From a checkpoint of a small transformer trained on Wikipedia: MLP 1536 GELU, a variant of SOAP for these matrices.
Each number is 128 + 24 x the weight over its row's rms, rounded and kept within 0 to 255. Layers, rows and columns count from 0. Numbers have three digits each. The size before them is the row's rms in percent of the matrix's.

# layer 9 MLP down (transposed), 1536x384, rms 0.203, rows 216-249, columns 288-383
100:101123136118127130148109135151098109157114127168140063091135105123168149153132138142118126171105107115125145148112166108154123123142101170143136130098149118111110114124121133114142128137128136128118125121143110091091163117120119119099119101123099147140062128123106080157144096146129129114
097:139131159119146143115137139131087131148134115158114076131105093114100117097110099157114106165123126100126126145117119094130134128178120096163134111119138151141157113105148141137096122121127158145155124142112147147123130133124137130128166151087122101116151122119145111092162151164164111125
092:152134092113145125106145125151124117158114084137110070096099146131113134138129142139124074166148138105108134131155126132117109124160115124110152125125158065159148154095121136080125116138119135102111119110112155137097143146154131110189138093126114152115142174113148095136128109087115148103
114:123096129099105118113122150130134174145172096171128142143120123089134146162087125156124057111088109131121109094119131116131090178125098098152133109154111120123113128114123111076135154131135110089118161108145137124101141133113148096097108170154152163078100080123134166112124117127110121147
093:120140150116140073119154118118110068143111160109129137138120126080142157128129100129113164126136113104112128131149114171161132117154158126145137154141155138133154130109099106164128085145131096165129126118137141130147158132147117143125090092122109162141093131135127131119144155131131097165
096:183123127093140116128142098112138108133106116143121107105119103121169106133112129114150134099140167112070115145075111094132111168148079077110114117137085087098136136142166143117092127149141114114081136144114129157138105126133108176144111127120113125124152104157102134142094088170081103163
093:145116157110104184121072113173127154116146099079161178170140125123112148129134125109185153139103150153127126103101128108119128109129111142156101093147104108137121148121102154157085068077159142150122145089081112126170087108126103070117148111141133105128083101144102120158136076135124124096
102:176121108148171123117107097121123178099082123157148181091141133138176105088134125151133119117154128132134129152103097123092139134089091144130133117146143136106162168121116110113090138145096110172107096153117101133123135120116104068122111112111150140143150143158089162147123098160158105123
110:155146159112146139125115158097106136112118162116119117181105087119128158124094123137128103098107099141087094129165168127101134158134160161153115108128169126112125164107141177103168165138095113096153151130112100134158143156125153124106092141113126134140135118144129112122101115130116163130
099:119121082109150100108108171143158129138162097120105124162141115146128128090115091098114083127116078159128112082113103126119136091102148139117115090100141151107152139097122144138094114148099126160172152120120103107135155159153118132106096115125090146120169090153140102144117102126142128120
099:134176127132152133140113138151138133114127124098090117109122120114112127081063108133113143096142137103132146141162094118094098144110119108114110143173187130135089136149187124117129094103131064119082182128137126125113128158111095161163084134140173133134129127145121119086169104115132111124
106:125127119161108131144113123089137138171118148150099146127083155129079109109151140108129139145134158072182084101138136119124163148155149179172147078142119157095118109131136134136099088105159119135122082134074121131140120134145152119153155133082128170122089140114152165167125153127141161126
084:129127126128125096129106119124139160169074136101116121125135132127131145091140123109098085126079115178107155129120141105120099157095147115146140112159114127123115098104102103112112107133153121082139150113109077136136114121175125139142132168135141158104143096131092120114100098124089120123
091:130112125093124123121132125107132092127130093113143165138137140142126085107095122090134140155139156105161058140143117127142116128136137118135121149093104106126159152088121124145123066143128148147103109158115145099117143129080167159118127139141089127148167139173124110150154121087127113093
099:131158116106118091121171075095163116138184144143130151117115172178125142124105137113143115137138121133127124063127127110108137124121151152142168113106134152098117129130118186127170085100117107133071127125116129090129159150105141106146151181085115148115107114122063105179165146132132137132
103:104155107117134144144122139115155150120131097128146085116167136104132102132108143177086106074108140145125083069119109130117105165118102125187127105093168106122099125130170113143096124128160100112149128171128116147160151146106138118161119116134097122122139098151100117145097146132132141143
099:135124133102157112123108157112110105119069108131141116128169077146125155089112155118125135120110125157120117093132144143116137103137119144136092090130124117137128139148148142144173129143115105147131156092110118117099170118124103136087157102148113125082156105109084123145109091100167133167
103:136095099137176157155106139083091128146139101130104101147126131145189114109116127099193174117119154156110112158116155123120110113123110117169133151108120114106084097131124153130097130112123139135133160135132118146130188135114136157081125151156157121099143140150143124105101152139108183136
106:129096084090176107131136144136131100121145120086114172086096139120156091132118108119151072115116121115127155090109124130163108087143111113090113104095118109126123170112131125094104171162112112101098119130167132121148084128130108123156126125073107161117098121138110144153149160157107121139
085:136145101109107133117125099146122118101109137140138070121117129119144100105103110139133146093150110111135130133122135161103107107142197140115131103117118113130144132113142152177129090145128145073131111143080125118163112142135092135137102097110128155112128129120138146112136117130083125120
104:123164137122091117146140107138100098147164129100108136111123132156128116122119156111137140138106121096145094153144107117133118117157114145126127118142135115128147135116080128112135103114128086124135126129113146115128152129158127112121131161121079113130112105109096126110149112136095111180
098:133114130100165096086098095116121111119113159154124098106116128127164152093083157145132141125133122126107120139077134133149108153159133133146145132142100142129139105118134162124138111127069097140101131141125104123142114115132116116094081140114129138111121097109126157173132170176124093123
084:136125167123111135139152160142132142158170131136144147127123080130122179103127112160144078132180138097139125072087108114163126106138117147105107117117103111094102153115145109129152125115138091108171095109097094128159110132119115083148070120134125100128120170126140106119119111126128136106
094:105141113105107171081145112094131168153128144112129105089125112128111125141162165145169105115128147127174129134143153161127136107146144089139125152122124118147092135085131116113136113120128109146104131088081151137117148120113115156118100100110153160110147153116154123145185098081155142098
094:102130106106098139149152105114139126133123176176143164127132130167147141126157156133088132150158155118148111090126071151117082137106117082126081112166138122152137127118161140147141173151138150132122122097169099108125131132133116094109156099177135118149147102147082202103085093115104138117
104:173111112130144136122145149102133147106126122135114108125163092140122163155085142150125106105162106134097131128104160093122122104111138148143154138139153114103070095107132130115127129141115139109098164108101092129169125130128162119160134126164116137106177122102117102175135089169106162105
105:114121158160141113116112088114131118106142122146097196104086079136149144125172090120101116107104132121124112127126123131150127100140126133136129151133146098201156116136136115149134123094118120140132115148122142178130150145131143093157117172163141116157111098171120138070106151145140118117
113:105129110133148145147161110117080095117130127136139150142133141133126139122114119140074130142143120112141133093112123092137113141106101105133135116091097103096151142122135170111147139167157104072135096150125134165121115127174136112110125132117093131136110097149161118141133105102142131120
097:110089142148149120165149163156109118168134135137102110138112123136160118149093127161150074121120158170135133172098135102142103116115130125115125113112113118123106132102142122102188150140169101131081112163140131134117109102137117123135123085099125108115147105118121183148090115134065106119
111:072095166117114167150080104142118110092214128099125090166123156105127130165122139132156139134116104125117108102122131095126110095135117153171135140099122135098083138130140112111110155097138149171171121131151126119083154119154154129131120126147114170105098131117107139155134164097124117165
101:072124149118120118110146117136093107164133101105111121127136102118102098115090085141133151145153097108111124111150111139132144132174132138132137093118141145148125160097118101179109096124135151120138167133074119146121155097112124084156137099165085082114135118111162091131098095103138157136
097:123121160159123065131084128131119127142179120169090096116096146110114101126126140092109156143127156099103118064158131131079129118138154092110162114174134143125151117122127099145164107144109130131131139103124105147169157143111099140115159094096134125062096166073128139129105114057119135130
110:128108098116111159133161094115136064151136104115127165106115100102130166126127112075102113145115118109136160151116098093136150126119089123116112129133116160121120130149121080120121111082116111087100100139163091146139183133148070139123120090139141136113146124145091147128116140149158136129
085:174120169132094132170159111113096145138126131050138135091119122112125139117094085063099147094127123089107134105112149139126068097128135078158121122157151136105126128136126120108148132100116112143119123100119116115173131109120078152124159128145123087118148140154131159119150072116130136147
# layer 9 MLP up, 1536x384, rms 0.201, rows 217-250, columns 288-383
102:126110089137091097177078149143084137133130103105092118117123092099117165176152116105142117111123149145115136061111129153095109117095168170101102131105134123169157143111078143115098138148146137095144105107159128098123125138121103129129122126137162118187126098145130106125155143139110090179
099:128130127150112109146119103089122134099104122105130174161162119117105165080145079093147166118109114155141151119158115117116108110145094131135152099103151162089145099171100102115125119118123144139132123140109100099109113101137140109119097122104117101144074087136139133135118122131117145171
107:112150112156160121164089117148093171139103096119136113113152090112160134111163129143108151111125169134099127112128098114117141123152081152112137119140118134116137134140162125142147141126116148124114137158136150139161156131171153128107157109140146136133108132101081101174108160086142146088
099:130154152112161103099168129064132143132122100136128152133108104137144098130121133153152131147122132135087112115126141128146166154122054086097126100128138108119093111115132081138131127120127150107163150130153105127146090127138143119174133147089146078136116126114108128140142143133105158147
096:134114148121118141093140117124124153126129060095097120108153116134144139163182115126149104126123095135158103134137081091150128161088121113088102085196104143085147114122157143093121118149104116160144120157134164122166119164119120102157058092118125140121111163140098114127131106115114070125
093:127108154174154111113133135104118140128088122112138103118136127123139166112124185134124117157142137106183130114093129141158097158139096120105168128108115129149165131125134132120106115122142166092107092170150151137092184127147117156138118093125138106106150119151171133144109148138145151130
098:162157138118113131119098122128118138105140123113102153122105114148161124146154115118148106142134144142140151085164143108139144101117146138155111119139183103128148129099131092142142186165111168120084167113109155124136122125155085126096074149165183115112139138152151139101130138159086086132
113:155168090119100166141139109089147115130120125121125147078103149127119125095104118132095155146093094185048147143140125069107143121099145157077116123127117138149118150114118161107131159133088153098142137139152130118148144147111149081100118126114131150158149097121093076157123098123111163182
102:152143095094173074101152149131148087108121156132111144110146118130144133136100110128107111133098108104116146147118139150140154135138125132157143096155120114123148140101128105164115134130156116136130153125142127140100121137147171165118135097104089136108145161125134137117129100155105104145
101:180149146124139124134108153112128128158133135082125147164168146166123098111173155154113111181138143108109116162136129091147169117154096106129112160155155164113176116137162108097101120165142139137137149142183145110127101112143152142142139131123131095096137078139111128142125145097095108116
102:135096103098106156123132113118116141108079105125126116114145132140137112130115156121112143173137108119135142115167151117126137100116102088120124098154133155098063113177119114107135153103146114111162124105138164158118148108103151148208130125141118121131157142168100146143120112131140116140
094:185136132078116126164125078153099125166133122165208159124134096144175099170180113139145138115153115084126124124118147071117180096136107130093138106104139100163140134125114126125078115143164109116115106111125149141150152106096086135132176163092113157141160090148161114137146131128128133116
090:112136150118145120099168164162130156134141144162149129109126117175139144096112148129130134072133099113118145180151160119135088127157122113076150110133120084083131119133115122076124104179127106150153140105098093148170146146154159118168100107135148116157119107133179131110093127130123099111
099:101103121113108133144117107134142162108139148097121119126137140093081152128153116143142107171129130132174146143098149197180137133096102125104127112127158098147130147120128143127149139126121091119121131130114146124166130085173125115102104132130139078097072110150115147145164117143124130127
108:104112144151156122129134137152131125149129071113140181105122163139134117154135173121094142144147095156082093155113052132173146151114132111142130151138134146112139131107167110153138093085132113161127083157156145135152163123112148156109163092123135170123126099168083110114105146122128157122
099:133123150152141095100106134121133122142121104169098127137157116140122109135139089138114195148137089133116158173133076100142158147155120126129115167132082111129123114145166139137117129168134142089084098167125112150115165104138122156171132170134109127130131128125147133137104140097153101131
098:122122134117153125136146195097154137067139108072127087109123124095118115113112094142136120104147119167128096112151106130108105132112117159155072144108120172129137109142109094120128127123138102157105082117148181149148165094088100090134119148153163095151099110125144111097151167129143120118
105:092133136179162124167106132119164170158104123137184101129140147119106083114110132120120165108121136147113164148129107127143162103151160090112133119132126102126093153133087056137133135097142153127099114112124188130118152139125151100106101153129125140111138116157122148175100104168156117152
091:109132140120095105138167158116115131131109120138112136066108135122143149123091132101120129097122120125128135125132141136137111147203164127114105142133138104132130125149152142150116072132137134150079147121122137113164098125161169155090112119117125107129132138147097102099102127133133134155
102:139165126077123113109144116113127184132130114119134112142117142135095175120126085183098095122140133126138166118095142091140135131103120141096154107124141137128098134159133118101090108113043149107167167146129083159104116154117135155107133072146131126120105104128137137128079169109116141138
098:123152122100142088117138170112127076110117096121120162088146184146078114165110132124134134125152141125093151085136147118136171112138089130124120137140143127145131126134140138154158147155117138093116087114120108134124130098126138121115130106133095114144135124125101097127104116116171120157
095:117152082108106091140131113137129131127136173067094128085136146168108091120109087141124132135104118148110121141129155123128121121118094096117157117113130089169092174087150089105121131156133151156155127156124173118130126138121139150120139138114126107088171119132131132168135101168097147137
094:120069144163118100144162207130105142100107155134120135161130116078170115109117128138097110107126147142094134138098109128157160153127149126154153134135118141165119143131111149096147097150136155103153102160126129136129105143158109083164101118143109101150158080089069089124100137143089117105
097:111119151077133103135148131147117088135143137122109112130119159099134148102112107106129160138134126125122130157103110106142133104127110139114098130146111118161089137115135124130090132100094130113132159135120171172120093179110151119109170137107156130138141184121066130097127109205126077116
103:122133133084148132167150105124136164135090122154126148187118191106161141106138117100078141125135131121076094104172132142152114123151150141143134168063154110179131117131114078155107084141117129120106160141149096158123126108122175132081155108148115147102143090132133106138085133115143123087
098:137086112081137147086086137146131130147141141134131142160116135084143088116110121104130155097132095176171157118086139111136156115119158121108155139059135106139150153137135127087141155123159136099124134123075119177129148103130138134103118133117140134097127128107100161148096120138097136124
107:138129108159149122117130169095138093141101128105092106102117145104144117125146158111148088115139109152129150099103127108118124120111085112126126144093080106132142150156144144138165142109144140133118127130148135151100100089133177122058123126132148158115130157121119078098090132112116132130
105:150141142086108123144135115115117106148118135106133117152112106138099111126105121094116140121126101111099108142150117128108139148104095133108110137111154103107176137128157134104108157071138135138168118092156174167117161101080127135141193148093084146138112106156122125121133159159143074117
107:145156114119133135128082140160088116136109093120075159096118156110113147120161121133165127136150109153119145149110103112102117142124147134107126109111127174103122075134164179180110127135128144117153148151156114123124159160083118167116137119126109130129129111125167111095150124131137067106
100:087121114104116107105073117111084192112145106145113157134118131101133173144157028105131126155114133145107107142133132103140127138139150160155124107157123053123099116131152165081129079156110101140135087109162152097101156192140111120119165152159115114098125155157130124146097147114129118146
097:140142095114117146105129092182157121151124110120116145128137117107102148138142099156070130095149136142119110138112109138137108105183106135175125105120103144130166133110109154132163125118120128095149182116168161101176093117124102174147117150156093103095155142122149135134082125141133134117
107:143122097110156138126124118085163096133127103121094168099106123099114099072153079148116105149149115136098150179136108155135130135135137099078106138170090126123108110112151106093160149153133161160101097102176132111129155136142126114102134113114086113087174124133113156108128131097146142163
101:132109144151170127133117148086138134142080139139107142145145126116076090139133125115120158159169132143146113101121143126112153102184132136124138111140124064114169124116134107140063156169132131134097106105154127165160123143111148096124084122136170126121100120071138107105148151116133112121
092:129178114134101094116093127136132071142176161144107130138103131118155148099121143146134138125138134160147121114128096145128135152157073125129155137160131161118176131137118124104155142122131092186117120165152100156127142124142096137124125139152129139078101135084177125116161112113123111150